python train.py --hidden_size=128 --hidden_act="gelu" --optimizer="ademamix" --schedule="wsd" --max_steps=3730
Each number is 128 + 32 x the weight over its row's rms, rounded and kept within 0 to 255. Layers, rows and columns count from 0. The size above them is the row's rms in percent of the matrix's.

# layer 12 MLP up, 512x128, rms 0.0902, rows 15-25, columns 0-63
size [106  97 100 100  91  98  93  99  94 100  97]
[[149 112 153  89 120 131 131 108 172 203  98 108 153 130 161 178 132 110 140 154 120 117 126  94 122 164 115 202 116 150 173 173  75 101 120 162 137 114 158 168  94  50 151 106  50 175 121 111 178 133  89 127 146 131 124 153 174  92 214 154 148 100 122 110]
 [133 142 123 160  98 164 253 152 133 191 122 126 168 120  86 147 108 109  96  85 108 135 126 115 118  78 126 139 129 124 130 149  78 117 122  85 103 186 199 125 128 168 118  96 101  58 127 176 116 135 186 125 103 113 129  53 121  92 139 168 104 140 126 161]
 [ 93 135 202 117 150 146  90  97 129 123  95 114 180 137  93 171 121 100 110 108 150 104 114 147 117  98 193 143 100 132 114  75 130 173  70 109 127 175 176 107 168 118 135 121 146 147  84 106  85  95 130 151 157 166  89  91 102 128 133 100 123  72 126 136]
 [125 135 127 108  79 192 147 118 121 162 142 133 140 141  73 149  82 147 151  86 137 123 157 125 112 143 107  95  76  78 133 150 191 178  96 135 100 117  55 132  81 180 142 203 130 108 131 155 155  79 121 158 157 171 141 161 156  82 144 146 116 131 180 103]
 [154 121 134  66 113 124 106 135 106 190 119  84  78 158 115 184 105 102 137 127 112 164  69 145 132 142 173 122 172  97  48 146 144  91 111 112 129 158 110 146 121  65 181 169 157 105 122 144 173 138 124 169 151 125 118 132  86 165 118  79 126 100 150 120]
 [ 85 100 156 118 163 106 163 121 115 161 151 131 164 144  87 158  86 123 106 136 125 142 106 111 119 109 140 136 121 135  99 108 149 133  88  96 172 111  31 159 100 141 132 154  86 116 101 157  88  75 107 130 179 156 154 127 194  82 117  96  94  65 140 160]
 [115 117 176 153  81 120 163 163  89 130 143 133 169 135 165 110 124  91 145 118 112 104 161 191 151 124  97  90 153 121 152 164 138 127 117  99 161 100 138  83 131  98 187 130 161 149 112 136 183 126 157  99  83 168  26  98 124 151 129 192 115 138 130  92]
 [119 154 128 131 104 129 171  84 123 102 139  85 170 161 149 180  36  75  92 101 133 111 122 170  75 105 100 138 101 110  97 130 153 158  79 126 114 148 146 116 180 173 122 117  90 151 118 106 147 121 164 208 110 154 118 153 143 121 111 121 149 112 119 131]
 [121  92 109 121 143 127 145 205 107 121 151 135 143 104 136 149 132 125 119 168  76 155  70  80 149 121 130 120 142  92 139 107 108 120  51  97 121 125 130  62 182 135 134 159 101  77 120  93  96 124 200 162  74  83 126 103 160 184 100 110 153 153 121 150]
 [186 135 137 121  94 185 140 147 140 185 141 144  79 197 138 137 142 167  84 129 151 178 142  96 124 138 125 133 123 117 166 149 103  99  55 189 159 125 113 129  99 110 178 122  98 122 119 177 119  58 110 119  82 104  78  86 145 128  98  89 128 137 163 113]
 [112 205 123 115 142 240 122 132 108 152 116  89 118 174  95 139 127 156 124  85 163 123 148 108  74 147 127 142 201  80 123 116 131  92 149 134 159 120 109 176 143 129 151 153  95 109  72  82  44 155 106 152 109 122 120 102 150 116 172 131 130 112 119 138]]
# layer 12 MLP down (transposed), 512x128, rms 0.0778, rows 15-24, columns 0-63
size [107  94 106  97  90  94  91 102  94 103]
[[133  94 160 140 168 111 118 123 130 230 139 104 167  96 139 127 131 105 128 164 132 133 181 218 112  59 108 103 221 124 120 121 108 126 100  81 153  94  80 117 106 103 107 120 154 103 149 126 134 170  86 105 170 111 193 174 114 114  91  60  96 133 110 123]
 [ 72 132 153  96 161 149  71 128  98  74 124  95 143  97 136 148 149 137 103  87 113 102 146 141 225 119 163 131 123 106 158 103 113 139 122 124 158  80 177 176 110  97 136 159 227 103 101 144 100  89  88 118 129  93 167 116  93 135 131 105 158 186 102  82]
 [ 73 108 170 197 136 166 123 139 160 147  63 116 138 115 128  87  75  99  53 141  81  93 191 152 128 102  75 176 112 133 125 106 123 188 170 104  70 145 168  95 124 184 136 127 159 110  85 155 126 151 122 114 143 128 133  87 136 157 146  74  93 172  77 138]
 [146 132 124 155 132 101 100  75  69  86 149 159 216 122 174  76 112 168 110 139  87 185  76 146  74 141 135 139 181 170 124 163 113 111 104 141 135 127 158 112 117 113  91  92 162 153 145 145 113 182 169 134 179 146 128 104  99 151 133 156 165 146 180  81]
 [111 152  86 139  92 164 133 110 150  98  59 128 126 137 137  82 107  99 164 124 142 181 185  91  85  96  98 139 174 145  71 115 115 124  82 141 152 125 123 132 147 164 153 126 118  97 127 140 132 161 159 109 122 184 113 124 105  68 114 148  86 103 172 102]
 [163 122 116 104 136 105 131 128 159  62 138 148 117 174 176 123 112 169  94 131  99 145 128 132 112 190 209 112 169 154 136 138 138 117 121 113  90 136 140 138 129 120 118 104 141 175 129 131 150 114 148 179 101 122 115 170  85 156 124 116 167 131 154  82]
 [115 113 123  65 115  69 139 117 124 125 154 112 106 104 111 150 144 177 161 148 113  97  84  83 115 118 123 134 103 151 100 111 142 109 111 112  90 106  80 114 156 155  60  79 151 150 136 153 117 122 110 213 165 106 180 126 199  85 152 105  93  70 108 152]
 [106 127 169 173  91 144 119 167 106 106 121 166 125 120 159 122 183 111 157  97  40 137 155  91 112  88  62 141 123 152 131 151 118 148 183 169 192 162 175 152 125  89  71 116 163 145 148 121  60 110 108 142 102 160 145 129 169 178 133  68 126 155 102 146]
 [ 96 131  79 141 161  60  62  94  74 132 211  95 157 175 161 138 164 146 155  97  72  89 165 120 137 126  81 129 148 160 164 137 109 149 159 118  98 135 114 210 112 100  78 143 166 128  99 216 115 144  95  97 140 167 101 132  84  90 102 155 157 120 135 114]
 [ 82 155  91 150 140 121 105  74 144 110 124  86 153  77  85 110 222 140 160 132 105 136 127 133 181 119 135 121 217 123 131 116 153 137 138 100 116 154  73 138 132 122 143 170 151  72 112  72 149 153 176 101 131 100 132 171 156 130 116 146 138 107 126 118]]